{"activation": "gelu", "norm_eps": 1e-05, "bias": "all", "grad_clip": 2.0, "decay_fraction": 0.901, "steps": 12616, "dataset": "wikipedia_en"}
Each number is 128 + 24 x the weight over the matrix's rms, rounded and kept within 0 to 255. Layers, rows and columns count from 0.

# layer 3 MLP up, 896x224, rms 0.0398, rows 217-244, columns 112-167
[[142 109 143 143 143  96 125  82 120 131 122 138  93 107 142 111 107  91 130 122 125  83 137 152 122 139 146 192 141 135 100 118  97 109 116 110 108 136  94 170 139 154 118 192 116 108 116 121 155 136 147 154 160 113 140 122]
 [122 157 112 119 136 116 117  76 125  98 136 122 119 128 146 157 126  92 130 153  77 137 122 133  91  89  66 133  83 132 124  96 125 128 149 106 135 107 177 125 106 126 109 132  87  65 129  90 144 148 122 135 140 142 126 101]
 [137 115 133 101 144 101 109 135 108  99  85 168 128 116 131 130 118 116 134  83 171 127 124 138 119 109 130 111 159 140 115  91 132  94 116 158 156 164 109 119 139 149 117 111 109 158 121 119 142 122 103 169 127 147 108 139]
 [ 98  99 109 129 135  97 114 130 137 119  99 127 112 172 121 133 150 133 142 144 157  99 136 116 130 148 130 169 119 156 106 139 150  96 161 133 101 161 167 151 120 119 119 113 135 101 118 152 106 128 150 119 115 168 119 173]
 [135 146 127 126 145 156 134 172 147 135 119 107 130 107 110 123 111  98 146 104 144 152 124 189 121 141 121 135 109 150 149 133 100 154 131 128 146  89 146 127 135 124  81 142 118  64 131 170 109 133 130  97  98 170 138 161]
 [147 130 113 138 119 134  98 135 127 120 153 116 132 125 147 113  94 129 108 116 125 149 107 114 129 125  99 145 115  96 149 156 109 141 133 147 132 116  78 130 133 130 117 124 151 110 134 134  99 125 175 157 159 111  92 110]
 [ 87  85 113 140 131 102 155 149  97 110 128 142  97 159 137 125 112 124 117 163 127 153 121 135 125 166 115 148  98 125 148 107 137 108  91 104 141  93 166  94 137 162 124 121 127 149 150 129 174 136 134 120  98 157 114 127]
 [167 101 150  90 114 148  99 127 127 134 178 103  94 170  85 142 131 130 138 103 124 145 156 132 103 134 134 116 134 112 116  89 108 160 152  89  94 165 109 140 132 160 148 145 121 166 121 125 127 111 142 192 139 187 126 128]
 [141 124 140 154 163 126 120 127 197 120 129  83 152  96 111  87 134 133 151 138 128 134 166 170 171 114 170 106  82 136 153 121 107 186 127 149 134  91 117  71 154 190 139 137 129 146  74 135 132 127 119 126  89 161  88  97]
 [129 134 126 116 123 160 111 139 136 167  96 142 138 136 109 120 146 106  99 146 113 146 115 132 156 139 126 124 144 117 133 113 134 177 132 141  94 155 137 113 111 157 101 116  87 147 130 149 126 153 118  99 138 129 135 114]
 [136 101 122  96 140 121 159 106 150 104 123 107 176 138 155  92  91 113  90 141 108 138 145 129 132 123 154 134 140 142 201 118 179 156 139  94 137 151 162 147 115 130 187 102 127 138 156 106 155 142 113 155 163 122 143 119]
 [ 97 169 122 125 136 151 126 151 128 116 126 168 108 126 127 137 140 130 114 123 115 115 111 122 134 152 183 129 150 129 141 119 134 120 122 114 176 107 105 132  89 128 115 156 116 152 100 131 139 117 152  99 118  82 103 132]
 [140 114 127 124 150  79 108 134 106 129 144 145 139  98 114 136 151 125 104 169 131 130 107 124 119 131 109 132 114 140 111 155 131 119 121 152 125 115 130 124 127 130 134 111 124 107  83 122 141 124  77 182 149 139 140 133]
 [117 108 144 130 143 116 119 124 122 132 150 115 141 153 175 133 134 104 121 128 168 131 117 159 115 161 142 112  94 113 178 148 133 160 108 159 112 114 126 148 141 124 133 132 139 155 112 130 139 146 108 148 102 159 182 138]
 [107  88 151 135 143 110  97 148 119 119  95 169 139 172 126 126 174 139 154 114 117 176 155 138 160 151 148 156 119 139 155 113 144 124 115 112 152 126 109 145 147 124 114 131 134 109 103 134 124 103 117 138 130 136 118 143]
 [120 127 117 122 153 145 150 144 138 143 134 109 109 151 133  75 142 108 139 129  95 126 138 135 150 156 157 174 132 100 143 149 106 157 169 135 136 111 116 105 136 121 103 132 152  88 161 128 124 160 142  82 123 132 127 148]
 [124 107 114 106 126 130 135 142 143 107  84  82 173 151 123 146 114 149 139 127 126 130 118 109 126 153 128  93 128 140 153 135 120 123 114 131 136 151 166 154 120 110 189  85 130  99 110 111 158 145 114 139 165 138  97 112]
 [101 167 136 105 128 126 114  87 129 143 114 129 143 120 135 154  99 147 115 107 165 148 109 119 125  96 161 151 126 123 138 143 137 160 162 127 152 159 127 146 106 136 158 118 147 171 120 155 130 122 163 144 128  95 110 111]
 [116 105 125 161 106 149 104 120 173 173 111 150 158 108 184 136 102 177 139 147  93 119 150 126 106 154 140  78 105 139 117  68 143 166 138 159 107 101 118 131 149 109 197 115 136 113 109 144 111 124 109 181 146 142 170 102]
 [114 139 125 132 133 166  96 112 125  98  82 107  95 186 164 154 155 101 147  94 174 112  78 101 131 140 120  70 131 103 151 127 100 121 148 151 131 114 122 137 110 114 152 148 126 136 103 140  98  82 118 144 162 155 107 113]
 [168 136 110 141 105 126 167 145 117 183 143 125 106 149 144 102 129 161 109 114 105 150 116 164 103 126 138 147 129 123 128 106 132 126 125 129 141 163 134 119 125 178  95 123 117 111 108 146 157 163 105  77 150 154 132 127]
 [133 117 158 136 128 103 138 122 109 150 142 136 127 123 115 103 117 124 138 115 146 127 117 109 159 146 148 164 131 152 120 101 135 138 147 117 132 137 130 128 144 131 125 128 120 111 138 121  90 136 142 156 113 120 116 105]
 [153 157 125 105 144 133 140 119 129 118 178 122 164 102  98 100 148  99 133 143 124 126  86 118 153 153 138 174 117 116 166 142 146 177 149 146 144 109  89 114 105 133 125 147 135  91 144 140 146 174 159 137 113 138  92 145]
 [135  83  97 150 162 144 127 123 108 123 133 100 121 165 181 162 110 122 143 138 139 121 100 150 122 151  96 110  96 135 154 103 144 103  93 137 120  96 156 120 114 134 133 116 167 128 111 154 150 131 123 153 120 118 124 101]
 [152 150 132 164 100 152 118  96 140 122 127 104 160 110 146 120 119 116 108 137 110  72 133 103 169 159 115 108 126 129 166 139 101 161 104 108 143 158  84 133 134 101 105 138 111  89 109 122  97 153 124 135 117  94  90  84]
 [133 114 123  90  80 151 123 186 127  76 107 114 129  86 145 172 131 121 114 146 185 132 177 123 141 114  87 158 113 156 122 155 135 117 148 150 146 125 115 115 165 120 100 140 120 119 107 118 143 138 124 139 113 151  93 117]
 [112  88 134 116 128  94 132 142 200 114 127 133 154 156 146 156 114  87 106  89 113 122 116 109 111 116 118 138 141 130  95 130 117 107 171 179 146 180 169 128 113 128 167 134 133  99 127  86 148 134 127 136 119 110 157  98]
 [123 130 152  86 109  93  86 117 151 110 119 114  97 131 103 142 149 123 125 127 122  97 118 140 103 143 119 108  91 165 142 170 107 130 127 131 114 109 174 104 121 118 111  93 148 129 130 131 127 117  77 154 149 144 131 130]]
# layer 3 MLP down (transposed), 896x224, rms 0.0188, rows 217-244, columns 112-167
[[124 167 106  53 129 155 138 118 121 123  94 148 120 103 166 142  73 129 153 126 197 159 132 116  77  87 108 140 111 118 109 165 132 112 109 120 118 136 149  89 137 152 104  96 153  98 126 173 147  80 155 145 137 169 118 118]
 [104 133 131 153 113 118 158 122 116 170 133 133 125 120 131 152 121 132 146 132  65 149 100 111 105 167 138 135 162 122 103 106  88 136 142 161 150 117 149 111 172  94 134 131  82 138 123 115 135 120 151 114 120 115 139 108]
 [139 149 100 156 159 143 105 113  96 128 138 112 173  89 139 129 118 127 146 110 133 137  80 140 126 162  99 104 150 139 146 153 120 128 124 127 144 128 132  72 127 153 129 153 163 101 143 111 127 143 135 116 155  85 121 143]
 [133 135 150 103 141 116 106 142 147 143 147  83 172  86  80  78 204 134 109 141 180 119 105 175 167 119  89 108 137 145 120 142  99 135 126 153 113 114 136 131 160 121 141 126 151 105 109 104  98 108 113  92 151 105 123 160]
 [132 131 156 112 174 178 135 119 138 152 140  90 158 122 144 111 147  71 139 129 123 112 156 143  94 166 122 144 111 139 114 145 110 147 181 120 107 208 124 118 152 106 141 155 110 109 155 140 114 105 102 144 111 119 106 114]
 [160 136 148 127 129 138 174 147 131 127 155 116 140 160 102 101 116 137 118 127  86 110 105 147  67 110 105 102 117 170 124 134 111 147 106 172  68 133  67 128 113 146 163 157 140 138 171 117  69  93 120 137  87 141 154 144]
 [143 156 118 105 116 156 145 117 106 114 140 121 109 127  95 107 130 101 133 108 110 129 140 149 159 128 152 115 137 126 167  85 121 130  83 120 158 126 126 150  81 152 132 169 112 132 153 116 128 145 118 156 136 137 139 103]
 [ 77 175 136  82 133 119 106 115 152 114  98 117 111  94 135 158 124 136 122 120 132 146 115 171 136 105 160 156 133 138 130 144 159 146 121 120 124 110 129 111  58 121 134 140 134  99 112 100 108  64 113 134  96 146 157 152]
 [100  99 128 123 127 136 173  91 123 104 140 144 150 109 149 139 154 143 176 105 127 106 150  85 162 112 137  96 130 126 140 119 116 115 103 152  99  98 153 113 121 139 104 119 118 122 129 134  96 149  77 133  82 169 132 119]
 [111 107 120 142 168 121 104  95  90 144 120 130  58 131  98 162 144 134 129 136  69  95 124 136  97  95 157 176 100 151 151 123 165 145 104  86 146 112 133 139 146  86 145  88 127 128 124 114 127 143 135 124 124  93 143  86]
 [147 132 102 137 133 102 101 127 115 104 152 141 131 108 101 105 115 131 159 132 137 138 109 120 124 104 154 126 176 122 118 148  90 122 133 148 157 179 135 139 149 124 141 136 111 139 163 110 129 158 173 142 118 147 144 117]
 [ 95  86 166 128 116 151 136 100 164 108  88 127 102 121 125 123 168 146 156 147 160 140 131  93 167 117 143 152 150 134 125 130  95  61 115  93 134 140 149 126  98 116 164 130 107 153 155 170 110 168 142 108 137 118 179 102]
 [142 110 128 132 142 124 155 133 138 117 124 140 133 131  85 133 132 121 115 114 134 144 126 130 128 151 140 115 111 110 133 145 148 148 135 121 117 129 124 122 184 116 111 136 126 148 125 123 130 132 145 111 119 124 130 120]
 [ 79 182 112 132  86 115 171  95 125 116  89 145 150 136 144 109 122 128 134  92 132  94 148 140 147 123 149 117 126 135 104 136 115 163 135 129  70 147 116 149 155 139 132 101 154 115 130  97 120 124 146 130 155 101 142 123]
 [123 162 169 110 175 137 130 136 126 122 112 152 144  89 126 128 143 102 108 114 152 107 133 138 168 159 128 114 122 165 131 154  97 128 138 156 138 114 175 119 118 172 153 134 120 120 131  95  81 114 143  89  86 119 128 110]
 [121 111 144  96 128 116 122 132 130 134 137 136 120 135 106 151 139  93 113 102 141 140 149 125 109 132 107 121 130 107 146 133 112 131 125 165 184 105 135 120  94 140 147 123 161 148 154 111 118 108 156 144 114 130 124 104]
 [138 124 115 172 186  90 118 120 130 109 123 169 149  67 105 109 113 132 141 123 146 108  89 141 155 116 116  90 120 170 148 142 142  89  91 137 133 115 141 128 120 173 121 134 115 111 114 127 117 182 132 129 154 146 109 106]
 [157 146 108 122 141  84 117 109  84 139  83 149 129 108 154  90  96 111 133 121 152 115 152 106 135 146 137 152 149  94 161 118 107 139 149 165 108 136 104 127 113 130 106 121 135 116 128 170 109 128 136 117 139 116 161 143]
 [149 132 148 107 188 103 131 109 147 101 116 143  78  96 187 115 142 129 130 143  92 118 125 140  73 161 132 117 131 132 124 101 144 164  83 118  72 121 121 153 183 143  99 147 116 167  87 125 149  78 144  96 148 125 167 137]
 [149  91 160 114 100 118 117 104 160 129 137 148  81 144  89 131 143 149 175 191 157 135 156 146 145  67  66 135 142 120 163 134 101  92 146 166 136  97 173 101 199 150 166 120 123 147 133 151 167 112  53 156 165 146 123  92]
 [133 127  92 165 126 147 119  97  84 100 108 120 161  98  67 131 104 122 128 155  94 134 119 121  91 151 132 159 116  98 144 122 135 152 139 193 137  67  92 137 132  97 128 108 148 127 103  78 129  87 207 148 121 133  88 152]
 [109 122 149 134 110 150 133 128 116 136 144 131  71 107 105 142 109 109 128 140 129 100 113 150 126 151 121 105 129 103  98 123 116 146 116 137 102 139 135 142 146 148  98 142 130 127 142 112 139 136 143 111 124 137 158 147]
 [164 159 106 151 132 117 142  90 129 172 106 119 114 166  64 140 103 116 141  95 155 122 151 142 115 129 141 139 154 133 141 178 110 149 110 123 158 112  95 110 139 136 103 139 120 114 153 117 116 103 132 134 151 180 150 133]
 [ 99 150 108 126 140 117 164 108 113  93 141 162 149 104 137 115 116 152 140 134 149  92 139 121  87 126 159 103 122 149 125 134 143 145 131 137 129 135 132 141 163 148  96 122 107 123 119  97 143 130 119 135  98 133 154 126]
 [129 118 131 155 123 144 120 125 149  96 136 122 155 138 108 154 104 129 148 133 132 118 135  93 120  98  87 188 119 145 166 122 134 149 154 159 126 149  90  58 130 116 121 102  95  97 147 100 125 120 190  97 132 144 107 100]
 [101 101 124 137  93 142 111 166 136  97 149 122 169  91 146 123 118 122 135 130 146 148 117 156 134 116 114  95 126 120  88 106 169 122 117 107 144 100 138 117 149 146 146 130 137 156 103 132 153 175 113 142 122 135 124 141]
 [144 114 139 125 103  92 108 160 162 122 117 167  91  96 125 169 114 132 108 140 166 115 131 117 123 122 114 149 105  92 133  94  87 132  90 188 179  95 102 124 135 157 122 124 174 180 116 158 106 133 106 121 120 102 146 121]
 [154 124 117 147 199 119 175 128 145  94 106 160 166 161 124 124 140 150 123 114 121 139 122 124 150 141 151 111 108 103 180 110 120 115 128 111 179 157 145 133 151 160 115 117 118 125  95 104 135 169 109 103 170 115 131  94]]